config.yaml
n_layer: 15
n_kv_head: 2
head_dim: 96
vocab_size: 2048
norm_eps: 1e-06
positions: "learned"
tie_embeddings: true
lr: 0.00484
warmup_steps: 200
seq_len: 512
Each number is 500 + 25 x the weight over its row's rms, rounded and kept within 0 to 999. Layers, rows and columns count from 0. Numbers have three digits each. The size before them is the row's rms in percent of the matrix's.

# up: layer 4 MLP up, 512x192, rms 0.115, rows 83-104, columns 96-191
# down: layer 4 MLP down (transposed), 512x192, rms 0.0409, rows 83-103, columns 96-191
# gate: layer 4 MLP gate, 512x192, rms 0.116, rows 84-104, columns 96-191
up83 102:532467479483485502488512472491497484531538448467501460481508478512485488502502462505526495522448536534507489518501474515506474479477500474473480508485523477505444524489466490522516512481465472520510526511503475500527488501483464464560493514482550514519534493486497480519477528447459517515
down83 105:510497509486508503484494510499472469519517505482465496511489498511526504482516482513491445498480519490500504540496490524470527470506470496500527496535512533490488485475564487443497505499520465505529527523465508502492502506499471503487554524472477510523456525483530494475510479507507555530
gate84 100:486517510524508466475487474482514547520521488519532507519512482544475519551470536483511503519512526492499481508484506472505506524539530468510477524519486503491551502524483492504525526531486525529510515453484521494504542536468462485511538477456500524473456557510494481493505491494475502548
up84 093:508509513486518536518481504508506517502504479528472540536541499529503540513489507536510514455529512459516482487496484511506468498462496481527472512511468495486500482469491477486502528459492491552485481484470503507539474463454513473476499466480517474554543472509482520473488501510534498499
down84 090:467525505487498460448497527521495497520498551493521484508476494505456495527510505463498513494514487496482457510515479494500507509506503493500487480498549459572501513533460494449479533545545491487497503491542497503476456479510509548533506525502528471461484521507512487448486518488514521479
gate85 105:455490473484503519462487490495538518511552520510484453510510501484470507515473495532510526516489531521426505516478512570510473515536537508511462507511495552517513500480452526472484485473495562500512491515555534491541474524509478528524482490499526531499541508468489478470518492468472499502
up85 094:505468497492499484477505522507535505530561516467522497495514522493491472455494562481506498509439491494506500524477505519498454518489496494469498505515521522493555469503461455535450461473535513491487506502527525498543474521482485485490478496495561539510496524523508457479508530514505477478
down85 092:463542477502469503455474524480502514507556546492532506488486525516528487513534549514512536568493496515491548455477488532477438564505454524507506507494468505519518509495505492492452499517513507494471499500476513487502499501463524524510510498499477519453502508531532501514489506482524497514
gate86 096:513454497544499541495507467498479517518484505524524514493514483548495474522476470556493468485442467483539476542547504541524486477504501541473519509487463521480477515514473516523497496493505490447481512558531467528505479466525491558476527461504510486489494494487517497482528548502453513539
up86 093:500548514519487479528545512515480530498497517470486497481492503482509490537507490503517497466482518477517480531504504569527475472486496524444508475469463510489497456523476511498533486475510483481476516518513458479527541499499493506489495506505515514532488511494487538488498463512533515509
down86 101:479515492524469505502529446512546556489498477498490491442502509508479476519476495515511514479486524494489523549493478519538481472448519499496538454498481511509495483469505564520485518491509522516462504476509491500488506451497483499489496509466538515502534534554553539469456497514483491496
gate87 096:485500495526479517520512494515491499571468529485464530487500499498515507483507479487569522503496485520481527557482519457478514511532481504486510514528523509505455444512518503512474466505500511510496512489514470475525484544489501527533487503463472490494489507505518528533561504473482537474
up87 096:503513532499533448488506532462483455507484521508513500554504496484516544561503506466464522511560524491506499543503498526472464511496529505506487512523497509541532491434503494477487507496487526529470476475434510477494497494532499449486510505517520521496502462504519488488499463503520502573
down87 085:483502493483531465501515502520514507466498503536520494467533492501518526528520508542496478510474502481502508455497486550471466486444476466501508487520477487485531535478492509514462527501492503525524455515520511519481496482542532493478528504476522518521568497524498511507488519434543485463
gate88 103:543475479464512487511504520497485479464505515496475499510511490515491495519516501549555492458492481494472531525521496529524510466527525453463475536472489480474495491505489500432491475488529509518558514518461514511449514493456567507502535499538482490554491491434514465489458488493501456497
up88 095:500456540510526504473501459518500562512498486486484543501538515525485476500454503499482536574454533505486502530514527475515554509481515505514478537536461556495468526450525509489489495499513532504464498491510494490499505513471519483496458504495503475496508514478482539500521522465482519493
down88 096:496507434479498487516515527527494490478526483524531502503468506485504532554516499524530484447510474521518498522453489507481478476506513542532544496481539497509481516474476541484477516531504471466478478479492484518452490484513510494511464517526481533467501499515486522510481487489501448506
gate89 115:509513503556501525505488451532515485502478504482500504505507535523484498511479492497505504559485510537490478504518491502530526501492489464504485544535505544511490524475451528487497512538522506492509517553484464524488496530502482485483522511461512540481507469460517485545476469502519527521
up89 101:517539518493492504478501472487490514527506519465485526503489497510511512477516485498514532483553508504517514494495519471480508527491506527465481532532452536495502468523515522483529504486504474491472533499486488522561491483513502490457485474509476475510484496497500464470476540555533561485
down89 113:506483503499476471518505470494442512510463518507520516500493493483475472473530500531536499528525522480497498531473501555458496506451508457503492513531494478507483501514527513442533516529484513480533525487503489469485508472497474468479497461529520516488501479537460513476541518485471539522
gate90 107:528493546449472496485511502439460503555488518484499513489493530557498463453452492508502480516488474505499488484478493507547484531476471478497457513479501500508514442519482524541501455491492495523530465487533521512536533519510458531506479479537471536532516476500450515505496461499529506510
up90 105:504472466496516457549500520477526469522453519484514522529457502494511474520522470470499510455485534508496506500513515535484470525495523479482495458483482510477519508541492518471531517492530522506504514516523516529522507488522547507481505527505492520503474535541476459535471503444487477493
down90 101:518515487533576511466517501479491467494500492502505528482491499496487488508485496461486464495485530509532542494502525510463540473537499537501489485506484510492496472506513511539526510446523538482491469509436484510515527518493476513423476516494516523521541510492524479494483520497477500514
gate91 099:443523463493536452512521491517532449498481491490495503537498493489524477530546465505547466502491526473457531534474475527482455496528483483525513485496476481483482511482503508497494499526450503516512514531457507498478508521535527482510559478545498488493508490486465496500526483502475505491
up91 099:553490509506529452491480462495477502516488519518531496490523499518485473460472505513554494435535512455504496517523491519503527517483500560474517511490480514477463537448519511522552500501496481519510511511508490499477523536502484477467502488550502458521500534469478524493492509505464521460
down91 095:492508494519470488446492500427503476548486484528498490517510501476490493508544525496513463475506476478491525512506496534520535529506500478520472559509510518480457519475534502428519470492480508491531533530500482500435490481478554533477561493557513459463537485552472479494534522483559512515
gate92 104:487478457514486520485491543508489502479475516495473490520515516539528475503474553521500503490559533481474554469514498468518513483541529526488509501501463505507471487536482489497530451561496525514507484496546535512506520510468495497501466496516512513503479473452496557485521479482562510476
up92 104:469526470441527483491486527517514479565491518502500475485502518527515533503504495554475506476518490506466493486517510502452524500475542517494471475506498518496491508497508492505539493501476491458514533534506518494492487446493518482476519519490526457534489459511518486514514495547558481503
down92 097:481479546509525558485536516470541461479507508508502500498473521466498495494488505511535544491450488477516537480505516500505516526533501531485500497478488477493472516519495480527483551502484497465452498512487495471510519536498495477509518506485489520542476502492451524512489485522467554509
gate93 106:489513482513540484497441530500492489492450498496514502514490470486477507535528499479464472505471525452502503458465499534494468468507553490487512450498516469520503501493482506487432526508510490478523521533499535531489495478477523532474480489535559484525553520536483511522489501479487527505
up93 103:459483506519477549494526474529501518470501448545518495488480528498455505483472474506496501521494495506495530508490480474486503519505462491519491574483473502500543459500476545557538491506492510499511453537530487479527509518467466536497485515487510485512505464499482490490525522465528564505
down93 097:504500515532504519491519465489498487463528469535517482544511466493472478518477496494458489480510507498484466495475474495549484537510557529526449504488544531472525454437511507502464510471520460533507452484482541510533517506490541558506502518520523476503487474529483524532449489527490579458
gate94 101:499482523522515494486520474541517512464499499513504509527513463489542520489515440498511467507478511506514504487526537481476467472503494477503485530557489470460479504450489492502472488521481478511496479474530455517516495493513493560554544495481509548530523487462492465522509477508504496538
up94 103:477518453508458497501472487512492529505498549486518491464467473521502502522501468513459520494513515478519516513516549493520511482526500464518542505491489495505476482447520539494489501450488480493508524473476515547497522492473525517552516542494491498502478474487516521482509472479453487536
down94 113:493500499507472486496503451434501498523523524462507473488453446500460520464509496446490512519489524517514501507498519538484486508478483515485511520514524503477495510518520524528536510492511503505479502524515490471474512498504487564588500510524479522455510477500527474463498550474511460488
gate95 100:510485478461489480516487568501507463527487508497504489514574485483441433479518512501502490538450491501503491499514475505521491498489504536447538536492539491535493519485477524556499550475495490537534489530495457466530503531526511520470487476468519493463491494536482506484503462463477467527
up95 109:540479503515488476459508522491480483471492508517497463476515477486508447505521489497501503498493492463491492466513496516451455489485550544446534500446464521492495503524532489485519519504486451477509521480509520455522520516484516488462471524511515518555517538485524565532487484519462510507
down95 099:531501468454492499516520471491467523506505496517492492533450513447510514506523502528544514528488486487537497502457507502489486505491521493481516467471498541504528518526493473481457507514480487542495514481530509474508509527512501513462518527516534523547497537460509517522514495472462535516
gate96 094:505494543491495488417487506536510470547551468534459544487522474537489580500473502537475511487480524551512495501495474525535515502504504527482509488481474473470480505497454529495532504496433501531465508503507459489480487507509533479536518494493500506504507503465535511467458513469510540517
up96 093:493501520475478523544502490509492511467476513509542476488482489490462453516494509456491490544521503446514502534532524453502531487503504505513493520485502509503515505482466511529503508477518518502459537512459523533527521466454516507471491497504461492485483516498486478488511518497528474459
down96 106:531486453500493511501490517497514520474487485528560477523520482470494447481477505480506471523519459467496533542490497505492507439513461493540463503477498543488501442528497461529497505477534494486489536527525501518489509482493508525495500491479538490500501555498546474576466462529498463482
gate97 102:457496487449494518488496526509518520486491501445474489517465454487548537509519450480521485512513494469507456477525500488508478459482510512507462478521471558502433499493473477484540481487472513536528466509478524505469525505508546482502520515485512505443474460541496505482535478479521480492
up97 101:516511466475510516491521499510488515477514493500540479545512454497530512511486457506494506503542487485506452496494484532504495483508500532501468484493521538506508499486490439474492505512479510513516471531478541524486495532491555502517499468494516510459508498486504554454512477440467486460
down97 088:508512514513517547518523505524475510500486513497514480471504481460501511482528473536493503526488500515497448444499502519502523510503519498491522499556491544541514524465544501465562501500511490513525480513521476495493456460481481495502540491493482491488478552496484491473490484512433521512
gate98 099:499474526507459511491495526484494514507522491479526519507505579462519512512549511453488518425514491515468491520440537464496527524490505481498462476474525511462491489515533530488505473488542478541470508516516488535489499503468521469507493509513514534504491513541518485485480486519495496521
up98 102:523515468481473509531471534490485481506472519488538495489493513473474472517477485458477493472502477489502522528476486506512547535506492501493470560511447514487505518479530498480536521428469463492519455545470507493509531446501519472494515519499494491457491501522525489495497532463509508507
down98 099:478511522489519501471481522507534463538500490544450460550523462472535503473456523535489496539469474512502526457457511469484494491535510529482475480532532485508545480497481524506492512504474523485478482493471461488524498523496463534487481469459551488519487500482495501502497522461518523520
gate99 106:518495483494484484494488545486481517501503510501472533525501458504506506548482512516510496498520489459461504530506514499506509494561534519491485478515496473492510499501462472509517542499500497513493486504514561497475479457471487526512503485439504465481507525493490503473508501539528513492
up99 101:500478478542525511510514557482456509482509496508526462513479470488518510487530463528512471480531486530492464465528522504518491520489502515524475468499499475508495463491491467537493504548508457473482502514511510504463479489509469492475524472490520494506495458476472493469484536516522534478
down99 099:522477468522505484496470466476509476543465474526504536503527465489513534510444493509522518458523508481459497508526501490525482481509518502508511478519497501510492477483520439553527527507515456467508508449512501496492505476490527489490510483479486486512507480517530541494538530503545455495
gate100 099:476523508526486514505559486489529523487494510485486494494478477509483513470497526465526516496489481501485518514520522539524477516478509524558570498527503521544547487517521470514493530496541506469506491518507506435467477556495503494441492466510487493491502480499487520523533465503510466510
up100 103:509488478512499463567530508489510502506537506520508503494481458530448472499551493496497456466527523535517467462516476471510478506503468464514508541517478490511503467481481517507498551489556484524503505494502508473472487495530460489492492456507481493532511486528474541478513505523465465524
down100 090:503493541474470542488477527525483485468514492493497473517487514518545511504514455510506511467520493535503499492487480514488485493547515473493467529513514470517530455508475428509505502524557505496493543472528519528521494533493535522444509516491480471527485516480481511448493494532486476479
gate101 095:537496476459458467504458470467491496536498491474493498522570475534517508482539491483486516527508514494511480543458470484492502487519508493455498540510505548491491492485513515511523502532529529509515495502521567514505507509487499480513493574412481519491551473494489498435512459508478484526
up101 094:504498476486508481497526531526498498490497478523510491472496512498507479486487441470495546523505521492500469551417499492483471505475504452493483531522534522521508493517495482547465491540483531513516508496470496540484523525468509451513493503504521507512513519476521495500533461504481437511
down101 086:464475515496498487489532534460509487512478484522563536466422480521503489522444507448507478479506493540483502481543534502541527497502483477513498519534471465512477502475513465497474518489564482524496514446465465457535518507461545488475467480474546528513441513536504485508511516498503477477
gate102 101:477484480454440552504511513486521510499451488519500463500432490493515523448515484495538481530502499512506489479473473458531526524498492503483523522483504467515516471501510557492540509521505478512485518525501509509506553525536525496502457460541487502503444496529492494489458487513455459470
up102 101:520538523519511462489454466476542533501478496431530529488501507515493466461504489502510510516507489534498531499429505500495533484496476508499499527491478522505507519500501491506517479468501551524536505512451472529481516511522556479506481458475493455452531502535509492471477563521501512514
down102 104:478500490529528509482524505461443525472495505513519509483497512474499433491496527492486488488504510465506476485477485483525560496509467476519502521477483478467475491511464464462513478505501519442517526525513501476507568507464482559498530494547512514481469546469517460475465516517457522511
gate103 094:528500507524545494531485515533472436478511509475520526502516469506465498519497536491488477495460520548554532503481502488476470531527476514491548492476551460520473494505498520517521486515491522485530437520534494526481516544464466520499525488500478529484493514526526482516457476481528478485
up103 089:474493497523520520524478504479489450483532510494475531452515494496455501477471545483484459449479495530512519489493520549507543471513517506482508487506505530506512497528503520514490491502487515557487539488497486491478495511507471538488446488499527481528501479491484470536484501548521467506
down103 098:524528516515478483514505548513473516496520500532424463457521509517522501512506513456487525439486471536516525497468517513457494523488496457455527499536544527471518512505499532510492465504471478506460543482478495469483441490484465494519457507483521473485522489535493489479470468527480491575
gate104 096:514493508499504486502511521535521488448474507452508511501495533547522496466462561502500503515510527496439496516534490507528547455527465466517497516463500513471511526523501512438491509494477483515502477503529515552477501539498527558555517512533519459460529478512519479511466514532496533551
up104 097:494471525581504524542502485511497510498459537458474541517467506522536501491473519532483489503522521463535500471478539497507546503483472530496540531504533524544511502480472515465494484512472529513512514478536499551505500516512505529517536500538493522492519486475463495488508508473472530503